{
  "n_layer": 13,
  "d_model": 64,
  "n_head": 2,
  "n_kv_head": 2,
  "head_dim": 32,
  "d_mlp": 128,
  "vocab_size": 2048,
  "activation": "swiglu",
  "norm": "rmsnorm",
  "norm_place": "pre",
  "norm_eps": 1e-05,
  "positions": "rope",
  "rope_base": 56900.0,
  "rope_fraction": 1.0,
  "qk_norm": false,
  "attn_scale": 0.177,
  "bias": "none",
  "tie_embeddings": false,
  "parallel_block": false,
  "extras": ["capped logits"],
  "init": "normal",
  "init_std_qkv": 0.0734,
  "init_std_o": 0.0,
  "init_std_up": 0.0734,
  "init_std_down": 0.0,
  "optimizer": "soap_variant",
  "lr": 0.0091,
  "lr_mult_up": 1.41,
  "beta1": 0.95,
  "beta2": 0.95,
  "lr_head": 0.0156,
  "grad_clip": 1.0,
  "warmup_steps": 200,
  "schedule": "wsd",
  "decay_fraction": 0.562,
  "decay_shape": "sqrt",
  "final_lr_fraction": 0.0,
  "batch_tokens": 32768,
  "seq_len": 512,
  "doc_mask": true,
  "train_tokens": 93660000,
  "steps": 2859,
  "dataset": "wikipedia_en"
}
Each number is 50 + 15 x the weight over its row's rms, rounded and kept within 0 to 99. Layers, rows and columns count from 0. The size before them is the row's rms in percent of the matrix's.

# layer 5 attention value, 64x64, rms 0.212, rows 43-63, columns 0-63
105:55 53 39 56 37 75 52 68 62 35 33 69 41 58 49 54 60 40 56 66 70 29 34 30 51 49 52 45 49 56 19 62 30 68 36 76 45 71 47 72 54 39 54 16 61 42 54 42 45 75 48 34 49 58 46 15 15 50 65 38 42 45 53 26
096:67 43 37 59 45 32 33 47 45 37 75 40 71 62 25 73 46 52 41 60 40 54 40 63 65 62 49 25 37 58 51 54 40 07 35 67 63 55 66 51 24 74 46 53 33 32 41 49 36 37 68 45 44 55 67 63 50 30 42 54 55 94 50 36
100:27 25 54 20 40 57 60 57 28 67 85 91 62 49 69 43 70 42 34 44 35 40 58 42 51 50 72 62 66 56 65 67 44 40 56 67 55 27 47 59 37 37 56 52 32 75 48 66 62 29 27 39 39 56 47 38 61 48 49 53 49 65 37 34
101:50 42 62 65 45 91 62 43 55 63 42 60 69 45 48 42 38 67 39 31 47 74 41 37 49 25 68 50 43 52 69 66 79 20 56 66 29 46 45 60 59 61 21 63 38 59 23 41 24 57 62 55 37 30 41 55 53 77 41 51 51 52 24 57
111:45 41 42 57 50 66 59 48 16 57 64 26 49 67 45 58 67 31 55 65 36 21 59 61 60 71 31 16 45 46 46 49 43 43 52 28 68 92 38 71 32 79 54 32 49 82 51 56 51 59 48 44 45 44 58 30 51 41 44 58 48 49 49 72
108:71 38 57 64 58 70 64 32 79 47 48 74 35 51 58 31 49 41 38 65 57 38 53 51 40 31 46 71 51 41 25 48 58 28 53 44 41 31 54 80 57 69 28 51 36 23 22 35 48 37 48 38 66 25 21 58 22 65 45 54 40 57 40 45
096:46 62 47 58 49 50 62 46 63 57 38 41 60 64 73 60 57 53 71 51 42 67 14 69 49 24 53 68 58 46 67 53 72 68 64 41 39 29 59 78 51 47 47 50 65 42 79 42 53 52 64 55 64 18 44 33 50 78 61 64 21 73 80 55
105:38 41 59 47 75 37 53 56 20 79 44 46 40 67 58 46 83 46 54 22 60 29 55 45 60 58 26 34 63 47 57 55 51 52 62 19 15 38 57 50 71 49 27 43 43 74 48 49 45 49 70 42 61 66 73 59 38 75 34 60 59 36 47 39
096:45 26 61 47 58 62 50 37 75 66 54 67 48 47 32 54 41 54 56 69 71 64 87 56 62 62 51 25 31 17 52 37 51 53 51 34 55 71 65 75 51 54 41 43 72 41 53 41 45 74 25 49 29 43 26 31 39 78 47 66 45 45 68 59
105:39 67 67 43 57 39 48 51 50 62 47 56 46 59 75 59 45 48 59 39 24 71 51 64 30 17 53 65 67 25 39 67 48 68 31 58 47 29 52 66 45 46 69 63 20 63 65 55 51 46 51 32 89 68 67 76 28 56 67 62 52 71 45 56
100:59 63 42 52 47 23 25 38 57 27 40 19 44 55 29 58 46 50 51 65 40 48 53 29 56 57 38 37 73 53 31 55 51 44 28 76 53 69 47 18 45 72 42 40 65 76 20 56 32 39 30 63 53 64 36 68 62 56 42 37 34 56 64 72
104:38 50 54 68 69 47 41 86 71 46 65 52 44 37 75 44 32 61 40 38 49 59 57 38 47 31 63 62 40 64 70 44 30 46 43 44 57 65 61 13 65 46 51 42 47 37 57 72 63 61 38 65 59 43 49 39 61 74 72 32 61 07 27 53
094:52 24 51 45 49 43 58 33 77 62 67 73 18 44 48 48 50 45 46 64 50 49 57 42 47 59 39 42 68 57 49 57 50 51 47 74 48 47 60 46 24 64 38 32 42 69 32 29 02 61 72 59 50 67 62 65 09 59 35 63 52 31 52 41
085:50 40 58 51 59 59 60 55 52 41 79 53 41 42 68 73 54 37 42 39 50 57 69 18 45 94 39 31 51 51 23 60 67 70 37 51 68 59 54 70 36 39 55 65 50 78 56 66 57 57 16 50 41 53 52 20 65 42 68 63 34 38 37 51
103:46 61 53 62 52 24 34 06 38 45 87 36 63 71 48 61 50 35 44 43 59 32 75 55 55 68 45 59 24 63 79 52 56 51 57 55 68 57 63 32 50 59 51 59 75 58 47 69 28 36 85 53 57 44 64 47 54 59 48 70 40 61 56 55
103:33 18 64 38 37 52 60 81 33 32 62 72 52 53 44 64 61 47 50 15 42 60 51 48 73 48 51 19 58 66 61 43 43 25 53 81 43 50 71 72 58 41 46 64 22 60 48 57 31 71 29 44 53 60 52 38 52 49 63 32 52 45 27 43
101:53 34 35 38 24 76 59 55 27 36 63 51 33 59 62 55 67 54 60 65 56 43 68 66 35 17 49 46 57 54 79 33 44 46 53 34 54 73 42 65 65 43 81 55 46 52 67 39 55 34 47 35 52 32 14 21 51 56 55 59 43 33 63 74
100:52 71 30 55 70 22 38 62 55 49 41 37 47 51 60 61 61 45 48 60 48 49 37 30 68 83 54 49 53 21 39 59 30 77 54 56 55 32 59 39 49 62 38 65 21 63 50 16 47 48 53 22 69 50 66 59 50 57 50 70 26 25 75 58
090:73 48 77 50 56 34 76 37 40 62 38 29 63 66 75 49 31 55 65 50 55 22 45 34 29 60 40 30 36 41 31 34 48 35 39 40 58 62 78 40 61 55 45 58 59 32 28 79 56 46 52 45 56 48 49 44 69 53 25 52 11 67 43 46
097:41 36 60 74 58 49 67 36 67 73 66 69 35 44 88 39 44 50 42 44 32 75 31 38 39 21 57 34 53 60 16 51 51 50 56 28 42 34 36 67 42 55 35 54 80 33 71 37 62 65 40 67 51 49 54 64 54 53 74 34 48 61 43 41
092:68 46 56 50 49 37 62 49 71 49 41 63 38 60 66 50 37 40 59 34 34 55 54 62 39 27 46 58 56 50 63 58 72 38 62 17 52 32 40 51 63 49 77 42 63 79 62 48 65 67 46 30 58 06 51 76 74 20 37 57 24 52 43 51
# layer 5 attention output (transposed), 64x64, rms 0.168, rows 43-63, columns 0-63
106:56 40 39 56 66 68 51 52 78 73 55 51 53 40 55 31 56 42 45 48 32 40 22 41 58 44 63 59 52 36 73 27 78 22 63 42 52 33 49 32 31 50 51 67 56 69 26 40 64 24 78 74 46 51 37 61 84 35 58 45 62 72 50 53
100:56 38 72 44 70 55 83 41 18 54 54 67 45 48 71 37 56 39 38 39 62 28 50 38 48 53 50 92 40 44 34 44 41 87 57 47 57 37 20 38 60 41 72 43 52 49 49 65 52 58 40 52 53 41 49 37 57 70 67 44 82 33 32 63
103:64 46 59 47 59 37 55 31 55 57 20 31 69 38 52 65 30 72 59 44 68 46 56 38 69 40 54 39 10 50 55 42 47 51 62 55 53 54 44 31 52 43 54 45 27 53 53 38 42 52 27 76 63 48 25 56 20 64 62 33 74 72 84 30
110:55 46 39 52 48 69 38 65 34 54 46 54 31 28 33 45 76 60 60 99 74 59 51 52 56 58 44 60 63 32 47 64 40 73 71 36 44 52 50 63 64 64 40 26 47 67 44 44 53 59 59 65 66 63 52 55 29 12 71 47 44 43 42 27
100:58 65 45 45 56 38 51 37 36 24 63 78 29 46 59 41 54 78 46 20 55 52 34 12 45 50 52 68 77 33 46 66 39 54 34 66 59 23 36 37 48 29 63 31 42 20 41 49 46 68 64 67 56 58 56 39 68 45 61 66 57 53 71 43
099:50 41 41 35 42 48 46 40 23 56 58 49 56 36 40 64 43 60 46 85 39 64 46 58 74 30 62 86 62 73 63 82 42 40 57 43 49 70 55 55 41 50 46 58 77 77 46 42 63 56 70 81 49 55 56 57 60 58 33 14 66 51 38 46
100:63 47 63 32 40 58 27 57 99 54 60 39 62 69 24 34 68 61 47 62 40 50 48 58 74 44 42 27 39 45 22 65 36 56 37 58 56 66 35 42 53 38 36 60 59 63 37 44 42 50 42 59 20 74 40 51 42 59 24 55 49 26 51 47
096:43 47 34 41 39 54 42 47 70 21 48 29 36 50 35 44 04 40 70 47 70 71 21 41 46 52 72 66 48 31 42 54 46 57 37 37 89 58 64 40 63 63 60 42 29 39 41 46 47 32 40 57 33 36 36 47 45 29 42 62 40 47 75 47
105:49 61 30 57 39 59 66 65 45 38 45 86 70 48 46 30 65 66 48 32 26 58 29 47 31 54 31 52 83 74 61 76 43 57 32 31 49 59 52 40 68 56 51 76 31 75 48 46 31 22 70 47 47 57 46 43 35 38 62 29 44 52 63 41
100:39 39 64 53 34 43 74 53 41 11 63 48 62 48 48 54 46 67 51 61 68 34 56 44 56 68 51 33 48 65 73 33 64 42 75 60 33 54 42 35 54 71 12 28 71 34 18 37 66 56 52 64 21 54 30 53 48 50 34 46 54 29 51 49
092:51 40 52 51 33 47 52 47 35 74 79 41 70 51 71 32 68 45 48 20 70 69 72 47 57 53 49 38 47 55 70 63 55 46 40 46 33 26 80 51 74 36 73 58 43 21 54 63 55 52 47 63 74 33 66 70 45 47 55 52 43 19 29 39
109:40 57 49 16 28 46 70 40 25 73 48 33 58 42 21 71 47 14 55 49 50 49 48 58 31 65 62 38 51 60 36 42 66 42 47 45 27 43 44 70 51 53 54 76 63 69 65 46 34 48 50 52 48 52 72 71 46 26 47 80 33 63 74 52
093:52 44 51 67 42 50 35 66 14 29 40 73 79 64 39 40 48 46 61 51 76 65 53 64 33 45 33 74 62 40 67 51 60 35 39 22 59 52 44 25 56 48 41 61 62 38 52 55 54 51 31 45 79 55 25 54 76 30 73 48 69 68 35 43
084:42 64 50 46 35 39 40 43 56 72 40 52 60 35 63 34 48 35 30 62 38 44 29 74 53 12 41 38 59 60 64 49 27 27 54 67 42 55 24 38 47 68 65 54 43 17 32 57 34 50 46 54 29 36 52 82 43 38 79 37 67 58 57 32
095:45 29 42 36 65 30 61 84 30 43 70 53 45 26 58 60 69 52 68 61 42 61 67 36 42 57 60 50 32 39 33 51 34 40 27 44 38 47 10 39 33 48 79 55 29 58 62 48 60 57 30 34 28 64 25 44 38 63 36 68 49 52 42 47
090:44 46 93 57 62 67 13 51 39 52 49 48 55 61 40 52 30 43 38 62 62 37 42 31 30 68 61 31 55 37 67 52 46 65 51 33 33 59 36 19 38 49 62 45 42 53 56 76 38 35 33 92 67 35 60 48 37 46 71 35 45 48 52 52
096:52 52 40 68 70 16 55 57 70 44 45 49 64 30 51 73 60 44 57 44 13 57 62 28 60 80 41 50 52 38 20 73 62 50 38 59 55 42 60 30 33 39 23 53 72 54 50 67 38 71 62 44 26 58 52 75 57 45 51 37 57 54 65 68
093:46 42 70 45 16 65 42 27 50 47 39 34 39 49 43 33 64 29 65 24 31 61 27 82 55 41 19 53 55 70 47 42 71 45 39 45 54 51 40 44 57 41 58 34 85 52 47 53 64 42 36 54 31 63 21 61 39 60 38 65 58 72 55 31
103:26 68 52 49 44 50 58 74 31 43 61 29 22 41 28 47 76 33 31 42 41 48 47 44 93 51 54 68 53 59 85 57 48 46 25 55 69 60 54 69 45 69 81 43 42 48 64 51 52 53 70 44 41 44 49 55 24 55 38 60 70 48 58 69
097:45 62 55 37 38 52 52 46 54 55 26 54 70 76 33 65 21 56 61 49 62 24 52 57 52 59 45 40 37 56 64 45 53 41 71 63 58 89 56 57 44 56 72 41 52 34 31 75 30 62 62 44 51 58 42 55 60 19 26 39 79 23 24 43
105:34 60 51 30 47 55 33 67 37 34 60 08 43 41 56 54 43 44 54 63 60 39 51 47 51 73 11 37 57 49 60 58 52 55 43 63 53 59 57 52 57 46 49 76 55 16 25 61 78 42 50 56 32 77 72 20 46 69 37 49 59 34 51 68
# layer 5 MLP gate, 128x64, rms 0.395, rows 0-22, columns 0-63
103:43 53 33 36 26 41 55 55 51 56 36 51 58 84 70 57 54 59 54 55 60 54 47 46 47 31 44 51 69 61 50 64 30 04 53 57 76 70 52 54 25 27 35 35 40 39 40 52 53 47 54 14 26 66 83 62 34 62 49 60 63 39 57 43
097:60 60 65 59 53 75 48 50 61 54 46 68 29 10 37 63 46 33 65 18 42 43 53 53 71 38 70 28 33 66 73 47 37 47 71 32 56 34 65 56 57 48 37 97 50 62 49 52 31 46 67 39 50 26 48 61 43 34 39 60 53 54 46 49
092:46 48 61 30 55 44 51 45 57 78 35 67 40 38 47 54 82 48 41 23 42 29 56 26 64 42 70 38 56 53 49 31 58 29 38 25 68 82 40 22 30 52 35 58 13 48 61 60 37 51 55 45 62 51 44 53 47 50 49 69 76 45 26 47
097:56 55 30 47 57 38 31 48 58 44 32 44 61 31 63 47 43 81 31 55 33 50 46 78 61 56 28 48 55 71 85 51 47 72 62 60 63 30 54 30 44 71 57 64 62 40 43 59 32 47 86 63 51 48 57 68 37 54 50 53 13 36 48 26
104:54 55 39 63 61 87 73 60 38 49 32 27 41 03 55 41 52 70 43 64 57 49 68 32 68 75 56 13 34 64 67 41 35 60 27 53 43 51 43 67 59 51 50 44 53 52 44 60 75 25 34 49 69 54 54 55 47 48 44 42 53 35 52 65
089:48 55 41 70 53 15 61 70 58 51 67 59 32 33 71 53 29 71 40 45 35 47 47 51 31 62 28 34 37 53 37 51 41 75 53 34 44 56 50 64 39 42 55 46 48 38 39 65 50 34 60 37 48 99 44 84 39 39 42 33 42 29 45 35
112:49 60 49 58 54 57 36 39 45 17 77 61 44 51 36 40 51 35 23 59 34 25 50 79 59 63 70 40 55 44 52 49 74 36 46 55 63 45 68 35 36 42 74 39 65 19 55 24 43 74 63 47 60 38 58 83 34 33 44 45 53 72 38 66
099:69 65 45 50 62 38 44 44 21 62 61 35 61 63 31 51 70 38 48 42 52 47 37 65 54 64 57 71 71 57 78 49 31 39 58 59 71 57 36 66 48 31 49 59 55 32 56 71 76 25 79 17 49 36 52 44 51 68 79 39 35 40 64 70
091:54 25 54 45 69 73 48 51 56 80 72 42 25 35 39 36 63 41 47 72 33 48 50 41 35 56 47 40 55 62 71 18 63 70 74 34 70 54 26 73 47 67 17 31 45 35 57 39 66 48 57 44 61 39 69 44 33 55 56 46 30 64 52 50
092:64 37 66 40 61 13 26 46 36 55 36 52 29 72 26 63 56 59 48 34 44 43 39 48 46 48 72 47 45 55 18 33 58 58 48 40 32 50 50 57 68 63 34 49 59 48 65 68 18 58 67 11 48 65 53 65 60 68 23 59 57 55 36 66
099:55 62 53 66 41 48 15 76 51 50 36 78 37 54 59 68 32 44 38 36 33 54 28 29 68 52 56 54 70 61 82 37 29 36 68 52 39 21 43 52 36 59 35 49 37 33 58 46 50 36 45 49 79 52 57 57 74 26 22 57 41 44 56 45
102:68 61 63 57 53 53 62 52 33 54 38 68 31 35 44 51 54 50 51 48 76 30 59 53 48 65 48 62 38 55 51 58 34 78 55 83 62 66 66 70 19 45 49 28 42 59 53 42 82 61 78 61 57 64 54 49 63 21 32 88 52 53 38 32
094:48 73 45 34 35 77 52 72 80 69 63 62 35 67 57 60 61 62 38 43 52 62 53 27 77 38 61 71 67 44 52 55 66 53 53 50 53 75 42 44 53 42 31 61 63 61 34 27 45 68 67 12 44 72 51 29 44 54 42 79 62 45 59 42
101:43 54 56 58 45 04 59 55 37 33 18 50 33 67 14 51 62 42 42 50 27 50 66 66 53 46 40 57 53 49 27 53 69 58 57 19 74 20 62 42 59 36 52 55 51 42 59 49 40 47 75 47 90 47 61 44 52 62 41 44 59 53 51 47
100:44 24 46 40 43 19 87 56 59 64 46 47 40 77 55 72 23 40 67 58 67 36 61 62 48 45 49 30 59 72 36 23 53 58 61 53 47 72 41 47 64 72 58 18 31 58 62 56 54 29 41 53 34 38 50 49 30 49 40 50 74 42 50 31
088:36 72 55 77 24 53 46 30 57 36 40 57 56 45 48 67 25 47 80 47 84 49 58 44 77 42 52 37 30 59 63 45 40 62 45 68 28 47 45 26 52 38 43 46 62 28 52 72 78 44 67 43 70 36 39 53 25 51 57 25 48 35 52 33
092:67 54 59 42 80 53 35 45 26 35 29 50 40 41 54 45 57 42 72 35 64 67 44 61 45 34 59 43 67 50 68 48 64 86 57 37 45 70 31 48 35 39 53 40 47 43 50 39 60 24 46 38 10 49 42 28 61 23 42 23 53 26 52 67
104:32 60 58 63 44 57 55 25 36 28 54 37 47 53 42 35 54 38 31 34 62 32 48 52 56 53 68 55 67 65 73 35 55 79 50 57 51 66 33 67 53 49 43 47 36 45 27 52 37 13 74 46 56 64 58 91 43 16 59 40 30 59 35 37
097:51 66 51 37 16 58 36 63 45 20 69 47 50 45 46 57 61 65 25 63 50 33 59 50 58 34 28 59 47 63 61 63 38 50 72 62 74 71 56 36 37 40 40 74 50 54 62 23 44 49 54 68 60 50 39 23 66 46 56 29 92 46 53 28
106:34 59 55 39 43 48 50 26 49 47 39 36 48 48 46 66 56 46 53 31 36 19 08 63 44 45 44 77 53 47 59 29 50 41 57 58 40 62 52 51 30 54 38 38 91 65 72 22 49 53 53 31 48 55 47 56 32 75 43 20 17 47 53 54
088:54 31 35 53 23 44 50 42 37 35 33 38 31 47 58 37 59 33 85 60 65 39 70 40 52 80 40 58 42 74 58 59 69 53 56 65 29 39 60 45 26 49 41 78 60 62 41 70 60 50 68 48 35 71 72 47 45 36 48 24 52 25 73 40
110:34 45 58 51 46 45 26 41 31 47 33 55 57 62 52 59 93 73 64 62 44 57 05 54 50 39 65 66 74 63 47 48 28 42 43 56 24 36 21 30 49 33 36 52 64 38 40 51 43 47 43 54 51 30 77 58 45 35 38 59 55 34 60 67
095:79 57 48 49 58 63 41 12 49 66 45 29 42 60 32 30 54 68 80 62 26 66 44 33 33 37 45 49 55 69 57 29 27 44 19 56 72 46 69 28 44 51 35 70 50 43 55 64 41 58 49 59 67 51 72 51 19 46 44 55 42 47 34 58
# layer 5 MLP up, 128x64, rms 0.362, rows 0-21, columns 0-63
096:35 57 31 59 61 50 37 50 47 34 67 67 40 38 60 60 59 37 45 37 72 77 72 47 48 46 53 36 59 71 49 52 59 48 39 31 61 06 20 38 32 57 49 49 61 56 26 36 54 73 53 51 55 41 19 36 26 65 45 64 54 27 22 58
097:55 61 38 69 45 50 52 24 25 62 56 52 59 50 32 62 29 66 71 37 52 45 49 60 53 29 52 31 19 72 58 33 34 47 51 45 54 11 71 50 54 62 35 77 28 48 28 59 70 30 54 42 38 34 68 46 37 40 54 62 55 37 22 38
103:48 63 52 62 41 23 22 66 58 45 68 19 46 54 35 39 40 75 65 52 22 57 62 55 25 59 58 27 33 47 33 43 44 51 42 82 49 26 65 43 35 26 57 49 59 50 47 72 37 58 29 53 45 38 19 40 59 44 46 61 38 69 72 53
106:58 56 36 20 29 72 80 45 46 47 46 57 47 58 57 59 70 30 53 52 56 53 41 27 62 48 36 29 64 42 21 64 67 66 62 42 41 42 38 58 69 33 52 48 60 68 21 19 67 64 27 30 50 58 66 40 67 39 67 44 55 74 50 68
092:35 27 58 54 35 50 38 46 71 41 62 60 53 48 69 70 42 51 69 48 53 62 29 61 27 31 53 58 65 53 71 63 46 45 29 53 37 72 37 29 39 44 68 53 37 77 58 48 61 41 89 58 46 57 63 24 45 87 80 42 46 45 62 38
103:44 32 59 28 49 46 43 47 83 40 30 53 79 59 13 40 38 45 57 71 59 58 27 51 73 45 51 68 61 55 35 35 36 29 57 50 55 47 61 33 61 59 60 42 60 23 52 44 12 45 38 53 57 24 37 23 62 54 40 61 63 45 29 47
111:73 43 47 79 56 54 38 44 55 24 65 45 54 35 33 28 84 60 29 55 40 50 64 36 63 51 54 39 54 52 47 40 51 33 45 38 64 32 67 15 45 51 67 54 36 56 47 34 34 62 52 49 73 73 50 43 11 80 72 38 37 44 40 48
113:26 52 54 60 61 35 49 54 26 26 85 58 58 44 60 72 64 40 64 78 34 49 66 57 70 54 41 29 44 53 18 52 69 41 47 50 51 48 58 38 47 29 60 34 46 46 58 72 55 64 35 43 48 38 74 54 36 48 24 26 79 47 27 61
096:64 54 45 28 28 50 49 61 70 60 37 39 68 52 83 63 35 50 56 54 86 54 57 55 37 80 46 75 75 45 36 56 71 42 50 42 55 45 57 31 38 42 54 36 34 68 50 50 63 72 38 44 37 81 41 56 48 58 38 59 87 56 74 49
097:56 82 78 38 78 41 49 30 55 33 25 60 61 63 41 54 45 52 47 37 30 72 69 62 57 72 59 64 45 45 46 55 56 37 89 40 68 64 49 64 39 62 58 39 51 56 63 82 36 34 57 28 35 47 42 51 32 62 36 63 68 35 63 37
091:69 56 44 44 43 62 34 55 58 51 35 47 54 38 65 61 44 62 70 59 42 40 38 64 76 76 66 78 45 25 14 34 51 32 54 67 55 50 43 37 39 53 62 48 49 94 65 54 74 35 55 47 53 75 51 53 23 55 54 47 29 55 22 42
100:29 58 63 50 61 50 59 36 63 58 68 52 53 79 42 68 40 53 65 46 58 49 16 56 63 42 64 07 57 52 48 55 44 46 55 42 50 48 35 26 82 63 54 68 62 27 51 67 48 76 57 41 42 48 57 22 27 60 52 25 45 38 22 65
107:60 50 65 40 30 61 47 78 42 25 43 31 50 59 54 61 49 49 44 02 60 65 66 50 32 71 53 28 47 72 53 43 58 62 27 39 38 39 28 78 40 42 46 50 44 56 38 77 31 53 68 71 41 58 45 66 69 58 82 54 47 47 42 46
085:33 34 62 77 61 56 55 59 65 43 58 38 41 55 70 37 44 39 56 56 46 64 35 34 62 46 31 34 75 50 89 70 75 61 46 76 30 59 36 75 60 56 67 47 66 70 71 31 57 39 40 52 32 53 60 39 43 44 57 79 31 58 61 28
105:62 30 53 56 43 61 85 56 80 62 63 47 69 43 23 60 31 61 58 75 54 32 55 43 55 51 37 50 45 56 34 54 70 58 45 49 79 48 44 61 73 76 39 41 36 74 31 66 60 25 64 62 62 47 57 64 37 69 47 35 26 30 58 66
083:54 18 54 82 38 44 05 21 70 52 36 61 47 53 41 34 52 71 65 48 63 79 37 50 57 46 73 45 39 28 46 53 44 58 32 45 41 26 36 63 46 47 54 46 53 41 48 51 71 51 62 33 25 30 42 45 19 48 31 45 47 51 61 42
110:63 40 39 31 59 29 55 63 08 43 55 32 39 72 50 28 69 59 51 60 49 45 59 53 61 33 66 26 26 37 42 65 53 59 55 42 52 71 53 55 46 42 45 59 39 48 60 43 74 70 25 22 41 60 38 52 59 44 55 26 57 06 53 63
106:81 41 38 47 32 39 46 65 52 53 34 36 52 51 48 57 32 44 54 38 75 81 21 54 45 51 33 34 47 42 49 31 69 30 36 61 55 62 39 41 30 67 48 64 47 00 46 53 51 28 49 38 45 55 38 35 41 56 41 21 64 47 63 44
082:59 43 53 53 71 35 18 64 31 34 31 68 36 50 83 42 55 32 54 31 29 45 59 61 77 73 69 87 39 55 30 58 53 60 43 47 58 49 63 51 33 41 38 30 41 42 45 39 78 55 53 72 45 45 45 58 60 59 19 45 45 44 55 31
102:90 25 50 26 69 71 65 45 52 60 80 62 57 44 81 26 64 31 51 47 59 57 53 47 69 40 25 14 64 66 57 59 57 61 60 53 26 37 48 52 53 57 70 75 36 51 63 58 40 74 40 47 39 56 56 39 54 59 46 42 58 55 43 50
094:65 43 38 56 30 23 38 65 47 47 31 25 80 56 40 71 30 51 56 39 70 83 61 73 50 48 33 63 10 50 23 48 59 33 26 38 61 24 56 68 47 55 48 46 52 46 50 52 61 36 64 42 33 41 58 44 40 42 66 46 41 40 54 29
109:52 48 45 41 30 51 66 64 60 74 47 58 63 66 52 66 39 52 66 43 37 49 35 52 42 31 57 67 78 39 71 25 58 36 48 61 68 47 60 61 47 58 34 80 53 45 32 51 53 51 26 76 38 57 69 69 60 76 86 68 34 61 33 24
# layer 5 MLP down (transposed), 128x64, rms 0.228, rows 0-21, columns 0-63
100:75 46 75 39 40 67 56 47 36 10 46 61 51 59 49 51 34 49 59 45 52 33 75 69 62 86 57 41 45 60 64 37 58 85 49 49 59 06 62 33 38 44 39 44 57 59 32 53 49 33 49 50 57 54 57 76 36 44 58 42 74 58 39 37
093:30 27 70 53 46 67 42 30 33 36 43 35 39 51 56 24 27 73 80 46 69 62 62 58 72 69 39 44 22 51 55 40 35 52 27 39 68 18 31 68 53 62 55 27 35 38 41 48 52 54 49 30 70 40 64 44 50 70 61 42 34 39 49 53
107:29 65 58 73 50 46 64 48 73 20 58 42 59 89 43 43 79 70 57 50 36 61 41 60 53 40 65 55 70 61 44 48 44 69 45 67 33 38 49 37 75 52 65 62 79 43 61 56 29 29 40 59 41 66 43 63 50 56 36 56 41 38 84 66
098:39 63 39 75 34 68 31 61 75 40 55 46 52 22 73 30 47 72 29 60 20 45 61 73 65 33 57 52 57 65 63 58 33 66 36 29 54 66 74 55 54 45 58 61 39 51 70 34 42 33 64 67 43 63 63 71 39 25 47 65 42 45 35 41
091:31 53 44 21 48 42 27 45 52 42 73 78 62 63 25 67 28 22 60 47 30 30 20 55 35 29 30 62 66 55 55 51 67 55 63 19 46 60 63 27 65 39 45 72 46 33 64 34 47 53 56 60 43 55 20 46 61 41 48 44 41 43 42 46
095:62 57 61 55 49 26 61 69 43 51 84 52 56 37 77 50 61 41 43 46 13 47 48 54 28 43 33 24 35 58 34 57 72 51 42 26 47 71 41 66 46 38 41 63 48 33 53 55 77 67 30 44 52 69 17 64 52 36 57 47 27 64 42 33
109:30 48 43 57 57 46 46 28 38 57 54 60 70 41 24 34 38 40 67 49 39 33 41 61 38 57 59 56 48 42 29 64 59 33 45 41 33 65 49 53 50 70 52 54 30 77 54 59 42 64 55 77 36 28 75 49 31 31 84 74 88 33 39 62
110:51 49 44 35 66 69 66 58 56 56 19 53 30 45 54 44 36 56 56 71 65 27 32 46 52 60 63 52 45 57 67 35 26 57 41 64 43 49 72 65 42 56 63 54 62 55 68 17 66 36 34 49 49 47 35 44 17 54 83 68 12 38 71 46
097:44 49 71 39 55 43 68 52 38 43 50 71 65 31 32 48 47 18 23 28 30 55 43 60 32 63 47 32 13 61 45 49 46 57 24 49 54 55 46 53 44 49 69 66 84 49 36 45 45 46 80 44 89 44 30 43 38 60 70 45 65 50 55 50
104:44 25 56 48 42 52 56 51 38 60 84 40 35 45 38 47 47 70 54 65 41 53 16 46 62 27 46 70 51 31 45 78 70 54 37 44 72 62 44 46 61 16 62 40 28 25 23 39 55 64 31 63 67 69 56 38 36 65 74 51 59 53 60 46
093:28 36 49 59 39 53 33 85 80 45 45 75 55 35 27 70 34 76 49 49 39 60 36 43 62 44 37 53 48 34 62 24 21 30 60 58 57 32 60 42 39 65 84 46 34 55 31 41 54 30 46 58 53 51 47 43 23 64 58 49 40 63 36 40
100:36 76 42 58 47 57 24 61 78 40 23 39 49 58 57 53 52 58 58 59 44 50 47 65 50 75 74 38 43 62 48 35 35 62 69 24 33 76 44 45 63 26 19 58 64 64 50 48 91 34 36 45 44 34 34 52 40 54 44 45 40 72 68 50
109:50 79 45 42 31 40 72 60 44 59 50 26 69 38 54 82 42 24 52 33 27 66 64 66 59 41 48 71 46 60 57 41 63 62 44 49 74 39 47 68 42 47 09 54 42 33 52 38 42 50 54 69 40 71 50 66 69 73 33 54 42 38 26 64
093:62 48 61 47 34 56 54 59 64 56 91 23 61 46 77 54 51 51 49 54 32 64 42 54 52 58 85 26 45 47 50 31 38 76 66 60 26 54 64 50 33 49 38 62 29 32 54 45 67 58 51 72 45 78 29 47 50 50 61 84 50 33 36 38
101:71 58 59 49 23 34 37 40 27 45 53 49 44 47 48 57 31 53 57 66 55 59 78 56 57 60 26 53 10 53 63 41 70 43 36 70 36 59 64 56 34 48 70 28 49 64 55 41 22 71 35 71 60 44 27 68 36 46 38 37 48 86 46 48
089:67 67 12 44 54 70 57 65 41 54 63 49 17 50 52 38 25 36 42 43 25 55 46 46 26 28 48 62 42 59 61 45 24 58 18 39 45 42 49 43 53 57 39 54 54 57 63 70 39 65 47 72 73 79 68 69 49 43 75 54 63 67 35 48
096:32 36 41 37 49 67 42 50 57 80 50 52 55 32 41 44 33 46 43 59 64 51 33 22 39 44 76 69 44 39 57 65 67 24 40 69 53 36 69 25 45 54 51 53 51 66 61 75 29 42 91 62 52 29 57 53 45 41 62 62 45 63 54 12
095:63 53 50 48 66 52 83 75 78 41 63 27 61 50 54 16 59 35 48 47 21 57 43 78 42 34 67 40 49 60 53 55 38 20 38 63 38 40 51 39 53 54 50 57 60 67 43 47 41 57 35 42 60 64 29 73 67 70 60 63 30 52 18 38
088:59 79 76 51 26 45 54 37 47 47 28 68 58 38 47 57 78 08 45 66 61 32 57 46 34 73 57 66 51 60 28 41 60 42 59 56 35 58 39 54 38 32 55 26 58 69 75 55 26 40 29 39 27 74 46 56 52 49 51 41 64 47 30 48
094:51 65 48 67 33 58 49 51 52 43 58 44 45 32 28 61 40 60 56 53 24 44 44 64 21 48 71 73 75 33 48 49 37 30 76 52 34 44 43 00 39 37 24 41 68 68 52 40 46 16 50 35 46 61 57 48 59 46 67 60 35 42 36 60
089:31 55 65 63 77 58 79 50 63 53 78 85 33 38 54 23 40 74 35 46 35 43 34 30 66 45 55 68 76 35 68 62 39 53 46 40 72 69 44 30 55 47 68 41 57 41 53 44 48 68 26 58 66 45 65 55 57 53 53 31 56 59 76 44
112:44 54 53 59 76 68 45 32 42 25 58 56 51 62 49 41 74 57 56 51 53 75 64 48 41 41 67 67 34 54 49 61 26 69 44 55 53 64 31 79 51 47 73 31 43 37 65 63 30 67 56 48 22 15 48 49 46 22 41 66 66 31 68 73